config = dict(
    n_layer=22,
    d_model=128,
    n_head=4,
    n_kv_head=4,
    head_dim=32,
    d_mlp=512,
    vocab_size=582,
    activation='tanh_gelu',
    norm='layernorm',
    norm_place='pre',
    norm_eps=1e-06,
    positions='learned',
    qk_norm=False,
    attn_scale=0.177,
    bias='all',
    tie_embeddings=True,
    parallel_block=False,
    init='normal',
    init_std_qkv=0.0143,
    init_std_o=0.00215,
    init_std_up=0.0143,
    init_std_down=0.00215,
    optimizer='laprop',
    lr=0.00246,
    lr_mult_qkv=0.7,
    beta1=0.9,
    beta2=0.98,
    lr_head=0.0103,
    grad_clip=1.0,
    warmup_steps=391,
    schedule='wsd',
    decay_fraction=0.733,
    decay_shape='square',
    final_lr_fraction=0.0,
    batch_tokens=65536,
    seq_len=256,
    doc_mask=True,
    train_tokens=303400000,
    steps=4630,
    dataset='wikipedia_en',
)
Each number is 128 + 32 x the weight over its row's rms, rounded and kept within 0 to 255. Layers, rows and columns count from 0. Numbers have three digits each. The size before them is the row's rms in percent of the matrix's.

# v: layer 13 attention value, 128x128, rms 0.0418, rows 36-95, columns 64-127
# o: layer 13 attention output (transposed), 128x128, rms 0.0641, rows 36-95, columns 64-127
# q: layer 13 attention query, 128x128, rms 0.0639, rows 64-103, columns 64-127
# k: layer 13 attention key, 128x128, rms 0.0582, rows 64-103, columns 64-127
v36 093:155162159125124067134131140132121072140116068126159100108167095138175130151183155132133136217156059124129194131114125108068133140115089154092119120147066096132130104102095160213106104150159089
o36 095:196138121138087109112101183121106206151141109086092166146119144085137114102111134139146135114058190124137094134128107138137135069122161148098083095145103164117094136137161121108140167181090086
v37 098:107145123082180144145196115124147081094084115036095126170159160152147100111106096129060157130147127111158124101113127144152144095135145053098116099109129146167099154155076130101159162118058088
o37 104:185125133134121207132084152129121156120132135090105133077152122092147131140225181131191109145130082127151123098148132115169147117149095117146124134179136096123142103082136149136110070138228177
v38 113:108135085129152115175055120156113125114127140159085117122146089115089161124110184119083149174120115160134104110083139188141135151139153086129093123114166143150110164135151099093117171142077171
o38 113:138151122101062128113153096125099121164122115125157132149114125129141117089139154177097137136135077160093152146175137233135123070108096032141181099140139149083111129142100156141070116108171188
v39 085:085069092171133122095170138172161125129132122083175183114173115130122141161057066138166116098121102168148091173135159134114087081157135128087163101158160082117135072158131083102153140091088133
o39 086:139104144184157123121107119100085149117099127150090141093148163131106155098162124166139139094090112121227107096122086145124139083112090129114138141102136091135126101157149164156110070149163144
v40 102:135148118092085130108083138138114106140115119200112170092120165184113134135145111148059124081123077168116072112116137131139167176135158100114046164168101094154183153120135097098131115122097195
o40 099:134156162101091107141122085114157113114131108134138133155093181119087090082104129108129113122142184105086139146122120136155133190087234147135104119096137157133179174087139127088090171099115145
v41 087:131104120145141108171115146120125134147170091118190142124123103141083153175083073161146060094184092155168121209137131123142110131107130160150162103174115145069117166127146135104132212104119160
o41 088:114118145094157145131110082149136153068122139138131143197151145169072088114175095133175169181105130138113162115163125097155090099148093087136123107096139088102067102134169114074171068113145128
v42 107:112118140110120130116181128086187165112160142118166161141082143084142121157123042094133145094101156136108161146135135067216125186162126111115131151121118172164095102140159134132119093134083111
o42 104:143101123128134161167105162108175128120104081034119125099121112176173140170126149059082136138116126120194136089077152054118172126118084167201136129146101120134152113145113095100177161075165108
v43 106:142139138109032115099127172129079092119090132182166135100126154141127126127135090179136133121149082142150115129157148133112183146089082143056070124124117101172178064142113100100124113134094143
o43 099:152138116185122144129106139120139131115103157169059132140084133116134105099130111120180143059095125115154067144128046114141114114096152115109105155078078119133162164133156117117067118147128093
v44 095:122171105135106166109081100145177138173184165118164112125193117084106131187112166128186139120115118167112178094125192120048095168163119103146078096133127107119149124114137113162090090116144163
o44 095:183151113140136100108222083132125116135136089140170104156184161132170166122120105117125146128098092131101126119182096151141178094147121087095113094044141182061126071207101170115104069151123201
v45 100:162082171134151151118070128131111106178150101222083145099203151139092128115147178083094127118135149132118064134106079137120157146135140156157115147081145106132183152123121102143075136119177089
o45 105:121156147101064011081163058132125138145134159134216087134116138119109045089087125163116052101109122121090110158093138171124068169123127115145124148174132143106148118178122102155098090168090179
v46 102:135127170083124105238150175153087143126070181127159198134103088111177125122156134122094128094126167063088179133146108106132115106099096129143121094179137133134151138129115170118138133143134090
o46 096:105093101124143110135135173136145089117112152193092072059136088126156134132132131096116173103155076163098118108113106135132114135173172163105094114141140108140078157054121105131213144082093124
v47 106:131074107111150119098184112142194132146162117146124174144170118166145217137117118133160093079113143142121106151064126130143145144097135140066085123102183090151149155128136120116128126118037142
o47 102:140122141154143089101089138103091120102083137069154217110134177135179127079148096109106168109124110094160084128111136132155122123118135095157134105178149142127131121119131194101090102119202148
v48 099:118145129155100120101133141173094143174178180161110145134145131135156120137065111145103140099100098119112064138136091075232099076121170143158094141175109137136128140141120077137168080107128115
o48 095:092083107128127075190148138108132126104090137112153097091111150098108153147133149100102134109155149115151142113097121126062121141097124077126149164101170170149166146154145108153071135131160105
v49 089:154123161056169110170128133109112117106074069106186165104129109185137082113175091128074140138141112162136146129152129099125123116122103121145167135138082127091188133126152159066131160156127110
o49 087:162121169114139133134105103132138150125181145113100095118113115128046080128143129164186096157134154126114129148125138131149116158122176190123064119157112108129127139067136119148182172093089106
v50 116:130128135140143109125087113131170110165189148193167079123171132125107104096113117105118144136103177148149131155150108154119172123152176099079166128115183149097143130134106125102100115128167113
o50 119:131125131126092115097122087139084148147134088190151097142176130096114081100170134181122127094093145144110143168169102234079087109163094101172151134174147125079135092140101095148130116102151170
v51 115:146110166070137121077147143123035144122128146138115150175092111130165111123134150099145134094110166082185171149121068098166193134102131129121124183138159124138117103116092151141183116160122066
o51 117:093106094161120145121091134137166125100136160141151163072166097122177094134105116082145120169149127129107133125066097035114063145125116226132104142124115118078122166086169154141165142093145084
v52 107:107083110153200148130069034152145120128151126114116107156159098104106083095166156116079069175105151134149105113142142156069161084113136072125197138152125124116115121117151132182119179141130108
o52 104:135140104058119155177141146090083106138177170105187159161144096124111137109145134166145123107170171119110131148103169145152120100169167172128165112151171143136109135163082082136095138108169114
v53 085:132153122120134123134117123074141136091095089132172044126149143128114109103190137128186104156128118159138159159133138130087154155114079146104176127060110123100148086101158173131071159161172138
o53 084:150153156128129163084120104146151118170164099125091154175109122132103112146090103149143118131104170126114108136143137159165128135143145196119136132156099129140076129085088140112177140126053125
v54 102:149076132102148116185140128121142098131096105148162200094121153222140115138144079149091159093115121160116087142143086115162152083106141132113065106121107128127163150135102109078140148159095122
o54 096:085140179139153102143067184104082144094096154095084096090067135130045131102163114158162115099165175086183135162128143113124093169109202130150136159170161081178170169102152073081139172110134103
v55 100:155180115120090155079205130138166116129118153120108137178112161115157063100157132100136177100057136106102117126137118110185126136117133120085113134089136146151187082141165126067103073115097120
o55 100:147074167127154145147137098125148082132140097129128104053108159135130145175113127125102077104166098128168094123082137179121143178096135157137101188145089161135159157077092165160128138118110100
v56 088:120142143074089137158173173126083158121116129128129161129113118134112120154108113150125137086152049163141103165100108107192100113118099108142133120188109132108160143145152127075164144124122200
o56 086:143130152139172095132102106162157130074138131158130108131107158132055102154126109106134144192160102153141164129156114082110103147102146115133083104033129065093112095121131140110136079091128092
v57 099:136075154152159172109145174183079110134171125143111195122162080146112140130097113117127128117163194062162092108089109131105069066109135122124162101182195118186165131142112116086166200134061117
o57 095:149108124164148082131143105082112192107082185203196130092168130132114078054177158124115145086161083139135091117119177101142092129159134146111129139126102095143158183139149132147108080115141105
v58 086:108148062151122102109160110146156138115088170125132138154180133099152157112115160157174155128066103177115164131099096158152099144145105166100128096033150120116097067129154118113122102106099115
o58 086:114108132157130164094104104109115080193076109149068126090091140130162187169102093144098165084121117113191115118146116206119178096098105108107177141156136161146084105061083160162132127163120175
v59 093:132185116127130119140142120137167127135106140146170142092206126132150142094136129128172146165105139170093172175102080132128181149131054152138123125047172151111124079136146118083101181118126079
o59 093:130094140125122115052150119110128093206141157151108080130092130102096122159119146159107135112142133096187096124104164223086092119123153149101117166167110144145096195132076163150162158133102173
v60 106:137062117114126129169193079133214162156168159156149157129159107124141162180123084095161153131122138168079137103125184087151020130172127136174079127130093156110129155126118101136084069124160141
o60 101:135129130155141085119138166101094128112115080034124090102099179144128164184086120133089116133119088121156124103126129097090164129105122066146106107141154133135178044201131129130135124122131123
v61 091:122120125153086136090127193137113146111129129123090084078109187157105121147059075165131126084071162113115073049151161115183122098127175120142119145117124084168112126136147104105182078142178109
o61 090:115130092139157087145145102128147143123083100107128115114130080087137170110126179072112111116096150093129140133116117117108162160127091144125204158109142150155189132093143125167068141139125152
v62 103:129070099134178124125077095112147148115148095111150136116169136097093140109146131113191130125135150164149167143104122117083154192155051114139213098053141115072053035109123158184124111103166107
o62 098:110145132156141178068094127115134097155115123122097137173161108142198137150112122146098133133076141124173172136130123115111170094154110195095151082132129090132072070162089120152172089173105164
v63 115:091167100128171138129133061094152135106146144065109127120166079120132108140117099149065123142164116182140137088194120112127094122175143069161070123086118155141066109144078118125146115148193063
o63 117:167134080119072194160116152103147159192165095079081087092128096134073162201180155119202151179129096065171173099100136145093175076105180130140152151091227136124123099103147108137135121148113177
q64 108:106138155077099128157152173075161138087110168132137220108169084141102088163162106099111116129169146185197107114143134108119127165064133098158112127136129141144141124105138133075091166132104099
k64 117:143124125113064144156135147096123154129076149116143122192139158124098077049163084121071111133172104120124107134152110111183091104082151124171135147171156174146148206139157163090116173140135077
q65 122:153128135095200075135141096117134126114171132143140072129102154158167115119139084176154085159126132156112079144120182110133179110167123138176140056094153151128128122101095122121101144116067113
k65 111:142186143176214099087101110098137162123161078113108149113109146159131163137130038155154107123139154126123112123101153154140114101186110129143144113137150140099110116041115170131120109142079146
q66 103:081122099163125112147134146082071137100101115149129083141163129162139127117141130109182102104051078121123138184098114133134104127133105133166148065124133134161126088113147109116123185108116052
k66 102:096145068159123094037082120139066154134043127144085111158201165144085127122107136088126105138127169138134141156119081148085062122125087153139118157174120098140093115123113146094144154174151156
q67 117:169120191069130131113102082176162092156130100128152141119179056106137130139103164139155095125102102156145132136107101164142120136123072114112126069091117155102114114147167116134094042130126084
k67 125:183194155064133166110070122126119140127144102146093119150166067158094102135100113190104098138145152143167151129089100144098077110136112125107128120126130111097119087192168093156141134120088086
q68 094:110165186112142084123131090115126155070171139101094066111134145138150103148102074157174153179164135148133122047136174182184207081112150133117116138152126118090174120144128107158124155074091135
k68 092:129123203084097117152145088101144163072161122126083152077159100110163108175158105104175200190122109185125107127118141128111179082090078127112127145116091159139105126107094106119124122135077089
q69 106:135092145101091121161103072168129171073092117140100135064146065191116060079117108105110101130125161105123129117145122174170126081109080102130121131155118121112115167155147136165173126147139122
k69 107:132164128057083101112111082154130117098122137186155101070206106139067069133173109161153133123071131170127101178096138143130066153120115119114119116170136078149155146197134097147146112092119140
q70 092:145136125063080161122109138096157063160108163117115155133138181078125149178123151087150116157124183139186153088115108121107137141118159125109140109115173107159147044096120136076141114138163096
k70 093:163110134137150197115102185143069138136087144133123128174125205153137095122127156135071153123144155142095076122122062111152109118120176151153148156056195107141152111122136143066110165130158120
q71 092:162143131154116114094155130082117113157128097135183092125081160074125131139080154144144095148070076142143123160123132061120090121184160144156112130121141119094093109129156099143152132105113121
k71 090:151104193208188088086110140101063168182104125133100114192113145149121145169045187104074172144111137125117149107123106110057127147095137158117086195089119097091119167077141130132134120177149174
q72 109:144147111123138084108095085062111206083160111214159137102138133183156113101101101155171105111160116079128116095122104145165104080108169087164096149156113171168119162111114067127086207092092170
k72 108:168132134150130042099123065083078214141163121172149084165145155160120131141097108099116174137162162143099155161172112118114105103120126164100126143197073154131108132050147094131096178159139135
q73 094:101077154045119113135158087183133095104139131148112092090122111128186089113103124115129058104115141089161151100171102196181159111152125070145125153076104140161083156100125121194163135160101105
k73 094:141146161116163116102144127129114153119139113166104060185133181099099122144146163170087194105088137153090100163078076147141083149143159136127133133155180099135132131118128120114087093084125162
q74 111:113181106092071146116130123126139057139094191143161150083148183115141152081160158042145145151115156083128131171113091044092094107121159142122139141159144163182135150154139131051115152095164139
k74 110:128157050112117160077089146165100139142068161141139106119121208167072125108117148118094077169120168127127102132176086083111080136152181145113109058102133126138133118131188107099108169146157156
q75 090:138141142070099119129100128139159126212071105152145113183088126108154149164136076150159116146088154127115134099190152124105122109123142133107149131170122144140156091134062127110131118040143099
k75 103:142084137124100186168160101123144102099096190077159096133119141091148109152128095129076171135113152182154091082150133131115158116133098139165161165037127118132154061128104133059111141109107172
q76 107:120118094102103134079163135114181082173167091160150122180110166127105140161131123128156147120154099094089167119115114184194171069134101148110138158130099125181146152117092071094140183162148145
k76 111:121091115130107150100139162142126134110163100192146191158105200137090136152162109143148149104153123120127108063123173130100165125141128143149121109130050152183127106126098098101121138140135142
q77 105:142141167120119147118112056115129132204071065117179145139074116124109051113149110116159107141100142109138144099131146117170078061094092131094151148161073132110160134173156142160113085089093100
k77 104:151150157087118130146164054132121100109096154118157088084163087120065034156100128137131115156088152172158095078073159109121135150146092145125168168103122100134137120209127087114122171078092156
q78 113:094084148143067148045085198111153112078083153160147106152144152103152195118121108140122108057121133167158153158145114091160086176138067128137132112101141096113069080122172124179141166127184132
k78 123:100097164114103148117120160153147156114049158169104144189155098131204212131092122093060162100122102127104169089116104136144143113117073075117118129109146132129080138160152070142168095122191156
q79 100:169164098116175106111134111140149131167133091143154149156102135106146154125218107188118069117146112127128090144114151076152067140135132156130140115169115131152152134160156129118048146104093135
k79 112:145142077121182107149169084099170152135132118105129103075090083146108122130128086121105030110167091101145124025159169155164147092190106082161161099111098143107114143139176109181127141112088145
q80 097:111137096099089165179128158147171125133084156090124128114183158168124155091080141119149094102177183088171130154169135095075179127142154134151119099106188135131182169109111198083106113147188170
k80 100:095164086123124167197104165193180135075109160093160169092190144134111152096148092161104072113124116123115083197161105143128116141128197108136189058119177177165124087097130161143120099133164178
q81 095:136042138115103129114146142174168093158168144160164163131136150093133109125116159132088089138137170169139169162119140066100157085123101065189139127050102108119090096137146135164148096200114091
k81 096:141142158173173085094083161196105129173118118141114187180120171139121108103108123209084119115097166120092113121033125059154119178119130098170107120119195066081135144147188136127186093135161142
q82 100:179113074118160133101136132094170085166093097106130140164115159191149171124135131133139102127129165132068076095092152134114179117132065062122171134129165119132155122124147095117164117168193130
k82 094:176170091179203181102079173108103138141117086147151134147111163151128187109117088194156077162142182135120121101140143138089055140126137104142160130108154107165163095121126156109092109119122164
q83 113:113084139131164161199130148148128106091112115082145107104092132130111131107145118195130113080124065131113101172149135102099139150152122133171162170096121109152149205132141130150126147130145141
k83 114:114123119189136142172133114121109091157132116115139135103123132133118147117143091158133108095095083142113114114152197128161124147145149096123173076145150096147071152094152153184087068136176141
q84 096:096154128171117132152145182122090156145150156110112110132121132086162171190112159159146119142147148117138111129193109085110106127129200096137133159188109106102156098167096163172088160118128160
k84 095:122078131151100088182174143084167176133150188090069078136118135090238135143107146087097113121146135117118156143198073088174191111130102088127112125129105172134147119129123145137128116167102103
q85 104:103139104152174149134157122103132160156124102077105147134173189169127123161113075042153192163124165095099123059140113155157151059076104115102114122124100130126128160170149102106160077173176208
k85 113:111162092100178164147152148160186078086129078136115186132105114088121159172160107126215151150105163151146147157123152154115152104112131125118144116149184111130169126141066092142112148050151130
q86 091:143171117155111147135134147064158138195095102026116123162131117089095166201122151125134114162129165147147076106177142120132124131146102127114153134165144093109187056142133157113098089094167112
k86 095:132102171104118188189150132114178107084081163066141167077139065118140090163112137101142091149142130118115082092175125103160145138124127101170129167058120131165205116160086170126120132141083115
q87 106:175095105126110175132104115138098160135142153229096096116086148185059086069144094129104122140197161049139147153096084158162118128160129089122149188108125115102111178094080127141124146127158092
k87 116:114082113126189126134107135163090151129190151216191149089098170099093107146182146144137129065126144092123150164101168127163139177162186103166101151133125151174119140129125120182092159121090102
q88 103:102111085115081109171207114090171123091081096070125141151139133097175156149172128114100148149100058138047085134105110124100151155147151120144100153159172116207141156104176134052124088113174158
k88 109:140125094133098147079169148124092103104040118103154121099075151107148158116097144113092103148195075142122061112185144143130110118135191118120095145154190048173135196070179161139101098135168147
q89 107:106103121135062159094096105094141101159074146115194126193133147113104154128116161128117171116120133178137140198080135094095135170099091131120121136107101103147126093103147117107064091090148115
k89 103:113131151114057159142107082148108099121074201084210180133110109125133106103074129116086108145150123145130116099087185051185132149149156120132155123093103121135085088159126146133108162127147130
q90 098:184129105134125164128112129095139098157084108126069136107124141091115170161196143126100114100096098117092070093113088091125058127144115126104150196153183079129160131167160092085156110118185140
k90 097:182102053149173166107128180128058113200079113145139100106115157130103141157137150148106118124118134125123135098198116125090067140137150127114091149110151065140171146197157111103118145133131137
q91 106:174125154175140148129133091153129138122160099124135158144148090135131158168131182107120113137144119161113061086107160152151135144147134045111083123156161126149137087122135044158048119149120105
k91 111:199093164154151112121134106087106176166170129095131090154124126161127091153088159091128078143201171108150116087135099088183140112192121087141111135160119102142166135154124116157072147145085076
q92 113:104149136148177123107109174133128116070107200126130187090118137134151111114120149129136153174093149161060183136113103162106119173090171147100101103214134131114091086119120139135121174147134155
k92 123:131099087119080146107107152098136114133168150172159090124107162112255138090106108100150090123136135148136183141143047156157150102148124125122105109164143174083116150124183123139137107094161137
q93 119:193111152158173075164131143142105150193165103133136161106174088108041085163129114169141116158117159149111135131108108101121102078070095120137165075145098117051141098182172116141147103146109100
k93 118:142132120157204107121081122114096111196155065150086193149134140180076089116146080172169111123099165134125165153109124096083092108064071143157109137133117105062157118203165114130178129149117085
q94 102:140110113147145171112055130121123123184079068050126147177180118109103208164115183112128113056079132177147115106082117152124102164131060120113156106107130102153134090131178073147110074109160132
k94 107:144124147138138211123124140105103107135071097090142131170141051157123134125084162109138144140125156129153175090082092121117112130128111092113217139107121091144123081181128131118094129125163114
q95 108:127090156153137195126135200133150144096113163129117142123172091100081121150150145177125149099165092165185123088136129117141142104156080079157132133079153086086170109120144101112115132093147052
k95 105:115144144133085148177129168145157133103092168143130167087225029060085100122171111132155104154133119116148134130146148128137119133088089080184105123147118136140129142173117141092158129148113074
v64 107:122147155079164114088159134063172107084144095146119095125102182103170167117119136168092139162151179126143115122171130124168087129168074142110088121083108123091125087123075146071132145141104093
o64 107:127145151075123157148158085147130156136101185142168207141152143198110159129081137105183124131144146082174102093089060103094168132092136192062133115114144101124139095147167098189125139085126112
v65 100:132142135163121137112159138165069104111157135130129154082144086084173154154145107126172222080195164145156149130174179114139136207120125197143116082169137114124073142126183089115092124136116134
o65 101:163161100130121104147111168144213086125190104165102099165151169149140045173117110135170133175133154121076142156104156159160130110148146134144141119123099139125171110092145159125140119099080135
v66 096:184157110112114142140162086139125113136084131128132071142146160097126154042130168123126129139114098082089102094102107118165110115097209103071062153065069133117149125124139130173143084088158152
o66 098:113152165146121159138109135158136140133092093112148150064084137085122181115164126169126053165150132160161148109147122149075147134146109120152168118075202125142082109131166151107143127104162094
v67 102:127110104153153134190137136104127198184144125110068117172193165120164105120128099120109131075069151129103085105156114150172134123069046129145128119099172151079115151117145092144141120084150169
o67 110:158130137105139115171118143168113142063110108159134114132110141129057111214101172120179121157143080124170120095150119128128088188191164096108080173154123092112122088114155082113135117175170100
v68 118:078127118138163161094183112180124094103178094175134097140086130055111192097119136129139167117138094146147138071175202120060167109148142101131085090126141088073065139119125114136116178105091205
o68 121:154131102130126076143111113138138184135065107097163112129095174141160139184144099151145137137094080150137144129099115127118112127140088133133107174111156118157203099107091129106143163044173064
v69 110:116081145136123123133098063164153123108115151152074174122097089104132105085117066102158122079121027100067102078116114140187178166116170083105125117142115130142146168121158117123122158090190189
o69 111:120141121101123116098141210116166109152141102097083122101135140109120161163150167093117174142125098214164171152075094133106126130141121189164081148068235088134137140155145106091176089151142075
v70 109:113083056146145119152191111061147175110114128124119151162119182101072199082075104116134150126099213098157120126127127133110144166166171142146089149164110150093116059132132129146173034103082176
o70 111:171144184087122104134108143143077120152159172108091149091119104112148128193102105113155083161105106086158182111145128149114080091115157113153140136097106181120104106112138136122076165081115085
v71 109:118128101163152090126153139128153102131124153133076143135078131097125162162153150066159152096184126145076141099137202131152155145069079130134154113141111035111121125128158110097108128117071140
o71 117:101154141076075132153085086166102144072134043073141098161134141123156128154135134122134103155104119157122148214126145173156153185160160145132104118156087132074171169124132103143193139113120155
v72 094:147166105113112074156177109129102164119163103109115205129126083075108159124078082122146166081081126105101165146125077131114162156128172165104082138113139108160106149125120129062146161143158181
o72 094:159124212066176133100088120127147150126128180134098155107088145115068161196178171151135140163106147158189158083136144137139093094146147144149157133135135150116135076153063114100074085102091159
v73 099:114161093130137122092167096117133057098130078131164041164150108124164128114099127124125090120105118123197125140176095156140100234141114082133118196107091117148108139128095116133138169144163095
o73 099:155148074136075205195144156149122142183112167109062110116136135122151146142109138132190093164170109113100167145093107111167181090071111115157073054083171119161123144109156143175127081162084151
v74 105:132197138140084122091033081131174083132145106118170165156172144147127105084098094143161107127142099135199093116129079111192072076163149170081121145117129108186158183124147144104117095079161179
o74 102:127124168156170151093174150122115171158077129126101143102072093139147139108105150139094121153158081123125119106125184105074206212137122128095137130116178128120096091144072174141139080147098173
v75 102:131144098144116182192106127153134122104167153105161117123128108135134111127104069103097116091067103095164124117129102118168129160128069100146148155197138090199124149124138101122149121101091176
o75 104:147100072161150109176147165100137113166140121191066112131140115105147096157177127118148093177150102110099130115090130148173098129064097047109120147086183081100110116080152130117101165156124150
v76 099:110039114127104113125150107085146137094101175108078127149045096218097094127106108077168105131172073114157150145131146172117170135121093117154158096170134154141091085140125158106121137135111135
o76 107:102099073134071119100121117142146152129156138085125146151135135135134110121106096080090155119083180104181145187126108105134094124081102149101109120126128124072106129078119155159143165178127101
v77 100:093130074197131097175072129110193139091135130150103114095192098148128146171083188111156124150139157131180103137154175152158089159161093138156149122136122130122142173141114169149116105137160159
o77 110:111174116079061196134185154128070138117136126065054117128135092144091098166104133081171087094127140119146129112047134087136165148115152140106075173125091138161157146121101100173138091165126141
v78 103:119082110141167151135194099103121130086139182148125102144055181143077161098099134071129104155194174158176166156093208141135154154085096114149141169176153082062130078120098135112152096122102138
o78 108:148108087140088096108095117163157104112085109102124167166144091098181161143094049133138127096072129079144134114146085154103135146109108078128132134128093152128124095104152137108169159061139084
v79 099:126120121141143122146205133104211077069074092089113111127113154111122066143146132129079118126139102090146102138168145154098150118183144094106093152146076117109112100134123141124095189133076096
o79 104:060132119068102179115122078081066170154185143104171159178136138157182136123165158141116090138093181084145114153144124097130145087048058141128146187091128119106109145113136155173142088152137116
v80 105:121145113136097119132153103106090092122140130146132142105150152082175079098107103214171162076168160101038126125117146113191138107076139111134127090126155132162173176121096125094138179146091118
o80 113:127132163094156095162099146160112130196138134126074175135129119098103177173178124118142163096098137169117165168116099124142174176165132185058110083078125116074138143120176120099152071134116209
v81 088:133147168144166145129124179172184151135111155178131165100132125100151095186159120162096107142136171153049172126104166100085126126153174137162118121131101149203189106128072140110097142148119056
o81 086:050143131190118133096118146065109122140141086129130124090158122129090131132162161106122226124102154131115106123128072086145108080142133119122113144121098126149139136149159082133131165101152109
v82 098:113166175125148088152086074122154134177141119086106169197115115143113127065074094111128122114179120148120101112088092175151098085130084086133041170131111115150176152134149132133168085095105146
o82 100:147123138128130123143164130148111099152095146087066111118113147133179203134063117114115159163187105112181133121157122118128177188108171173137132085041184150110099100164067104064071136174094157
v83 110:133095129118121087093105148097104126114138137176141149173135054099088190175091134096126158159098081135109134150114122174195086121108142155064091147155178128157115120138150126166108217127141093
o83 108:174111115114111123126146096092208149125143150077154080131089141177126129120137114129180144085064141098125171109148101156128121101106113082140139171154162093116104099148098132121122093103062164
v84 111:127196171115124151167125087099147153117089154178123093123050110126076143104136086084091050154049105120069148162090111164105134147151150069088157126113125170109148089124074126056182169128168092
o84 112:136094132138137144160142135093156119117088109108145159073146124105148178116126160130150167119122171129143131124111066090080080157120153164139101128114138130130119122146192108124118137104128159
v85 096:145143058116048118166108096077045133146129130144144041142219089112139107122148154137142161167145188140085118142107109115129082174141087197134179105119104133103125098113073110097122173184158123
o85 098:127150156151136134167133151141180168092116079197076216112150099150099094134190136100133071069109131108146099122123146066166126147101144132082141093168086069113142160118139115098170143094133108
v86 096:163138169121093158115072116132175123162113126141175099112099146089112133113148117134060087175150132148156101222110098117159085086134093135112098226164112144153117081127130113110169085089110114
o86 097:137115140145190098123173103091138102148096146178125122115137139143234142111098069147129105121140119122107161034153152176098108115107068041104193129123151177116116085115153149088095128126107129
v87 100:093156098120194119144180112151187102142144166109137163125167161150084112120145102171084108133130181132139123073158141111085164143125202115146082165069108187121176109126105153130107117150132057
o87 104:110122154156117180104134182119057097185184115129105074094095152118109157133102156126113172158147134108129108156105092092178144088171133165203135109069163123154128097117116081093112087128134107
v88 099:129082103047126117122179094138098084151101143110110093115189190187136206033065120172204117090154176130113124095109156136091171125065108114121074126098152141156120147144144130128160072126169169
o88 098:200120154161093116089046149228091142136172151100115131106079148120096172146096126116117107138168077114178134159116129124148138132154116187098130078110126152127152114098148143094116130134137097
v89 101:115158102054118156124158120146096141151122087174132087179149157129107157117081195189131110157094217091105119110116088104101128120147224103111085096078150188147105200119093134179148063120164085
o89 108:158147163147153134116093084131106113162117155138114130062074065120111151069151077172149106134149106101113123137118089105086096120160189156111145103119124122172138120176124129133062151145182161
v90 106:099170116130096121132099162104132114132136127138118187192188175115124102115141104089150111134089082150098101116146115102133094102153142115170182077127135137185193070141102107155134136093064149
o90 102:123120141143128108144148116105079142141127101078141088089124109098137106143146192158105102141141077158070128161139169119159153210097140124105070108145073095087109233156161128136124162112094162
v91 096:152127139136119104133126173133121157110140170117126076123102139160106148111078157122130108179178154150183131171083175139103105145125157200110116127152182145161094212138112157099115086133094148
o91 105:126113089104135101093114076169147107184098160159119085099135097096211152111126071182128127091098169067120132095142145111163186115143114058074179104150073189110103071130120125126153160127159154
v92 101:120156122211061130068069125132100119176145096137177131092137094142131095115118153160160145173167164145129129116139140089115132098158205181208067099099054150135112075121146118109131057119139153
o92 108:082145224094200173111149136127112146134085133099065141146101163085141085151109072180141099097190166119171095083128123126115149148150126122125124074147114178159155139110073129109131148140123175
v93 110:171150104110101170065209084122134151115144134171141069136097111096142144142141148158103160162160130081140176100128128113114151178096163173085049161138133176069052190116137151083132132176126090
o93 112:124100146128146123138132144152163127158112146156114137138094126165146138120137047202157130123078134136135178120172082173120079058143138087134188115128171133122133042140096148118094101136180099
v94 107:124151128066103141213115102143225089148131099160107135116175140079165136124134130160159132095072119095138100127113089106144051082091099157139184141129176111140158207131074134113141127147154166
o94 106:136136119166114135097129121114117152122126101214099148048097106172090133140172140112110117133104086204156192124095131145136108154138172124035172190092186101167136131115148105109154113095157163
v95 100:142102107104139064181134146051143162136134112132123075150163165140129205122095139110133137125133137121166115217116170149091104139130111215117156168162100132067137119150204192081134129118078136
o95 103:102128177159099164109134139147119138111077160069137118113110061186144124133166149123091081121085163109158140104131186096131132111114179122165154089113096180111120116065078145173149150105175151
q96 101:062128157160087088109210051111121105093085105103148116192128145118104183109110116137104161090182072107163125115185118118119116149106105118123124112113098139178068131100048131113124141146107171
k96 118:019108105121106133133105102128132114147123122118142148193131107090150110153127106095104125071137108181130139139145112115128164125146148125117062096094110138127115096057146167146109130047107182
q97 117:152132171143157157104161122123143165107137096112096069150141168167181177166084100139190092153158168084082144084158077123145106077094071153157161129174124141116148132122130126150084081130150119
k97 107:136086139102111158124158134114132136140159118155097097142157122139116152181153149136185084193115137127093128093177082070137137136117106071132155087133075170136164072207087088146102126127159126
q98 113:156116142131068139182131161140110151143111168131125143114172133081124160131156150135069169101132068156139108235074089115131117183094124067187042118114142136151132098153137168101104111150161140
k98 108:084163171158125134167131131131122115160105131131131222116125154149153127150186119151111170045073125124141102162068111166105119163107154101136079129142126107111060137099116170073092108119149146
q99 117:117157146091142141083113150144164200056094199175124024144156134169131160064102169163129151047090155095123168108091170165114121126147126153151164033163093135085124152144152124120146138091118116
k99 113:092068117102102157123092134108166140123128155178122087084154149162123131133135158143145105120128132160186123162128131094084188125101121135086169103152084197185129168204173151141114104107129133
q100 128:124164128162114164150094141164096200146144107089105200068136149191133121115109132086093136102160095167113116107122105088186136165162097144127104102132117134097181075159172111143193148118097131
k100 120:101131148183082138186137147118139154163155107087143139102136150119132101141095148050107104153122078156125099162112097095192141117129131117077133140143092101140099087192149077140133099113129108
q101 118:125147133074099105072114065100163129196161118152147161062185150172090139150095121144183120127110111069156158149124079107128140135162110136063148126144148130093121131151141085145125159112147112
k101 110:186130147134120078081103099145103150164102130123076127189128134151090127144093114146091152085143122102125116140161114131138081096129157140085076097153122127103176113090159134102143156157162100
q102 120:127175096136117105143149085063139125144132116177068118101121120090104107089190114141117082135191045109165126095154079095104088134158095116161148178064125139181112112120104108122175107101055129
k102 101:193152116127137101123173154141134130142122092112124108116128109102143118136173104157075172092171092112137121122127094129169091142124114112089105137122176159107130172035130141149159135096097140
q103 120:126063158169138104106102162110111062157132102126162168164098164129157143191161106164137100144125097141166122080101148104115112103050069163112132099141170194127097136129112092189126147117110183
k103 125:162049122144172127133100153194129102093154172154070164171129133156166182105138127098179173090124101143101127092104115147163117139097073051136153100131142158103145136042102134118128198148130183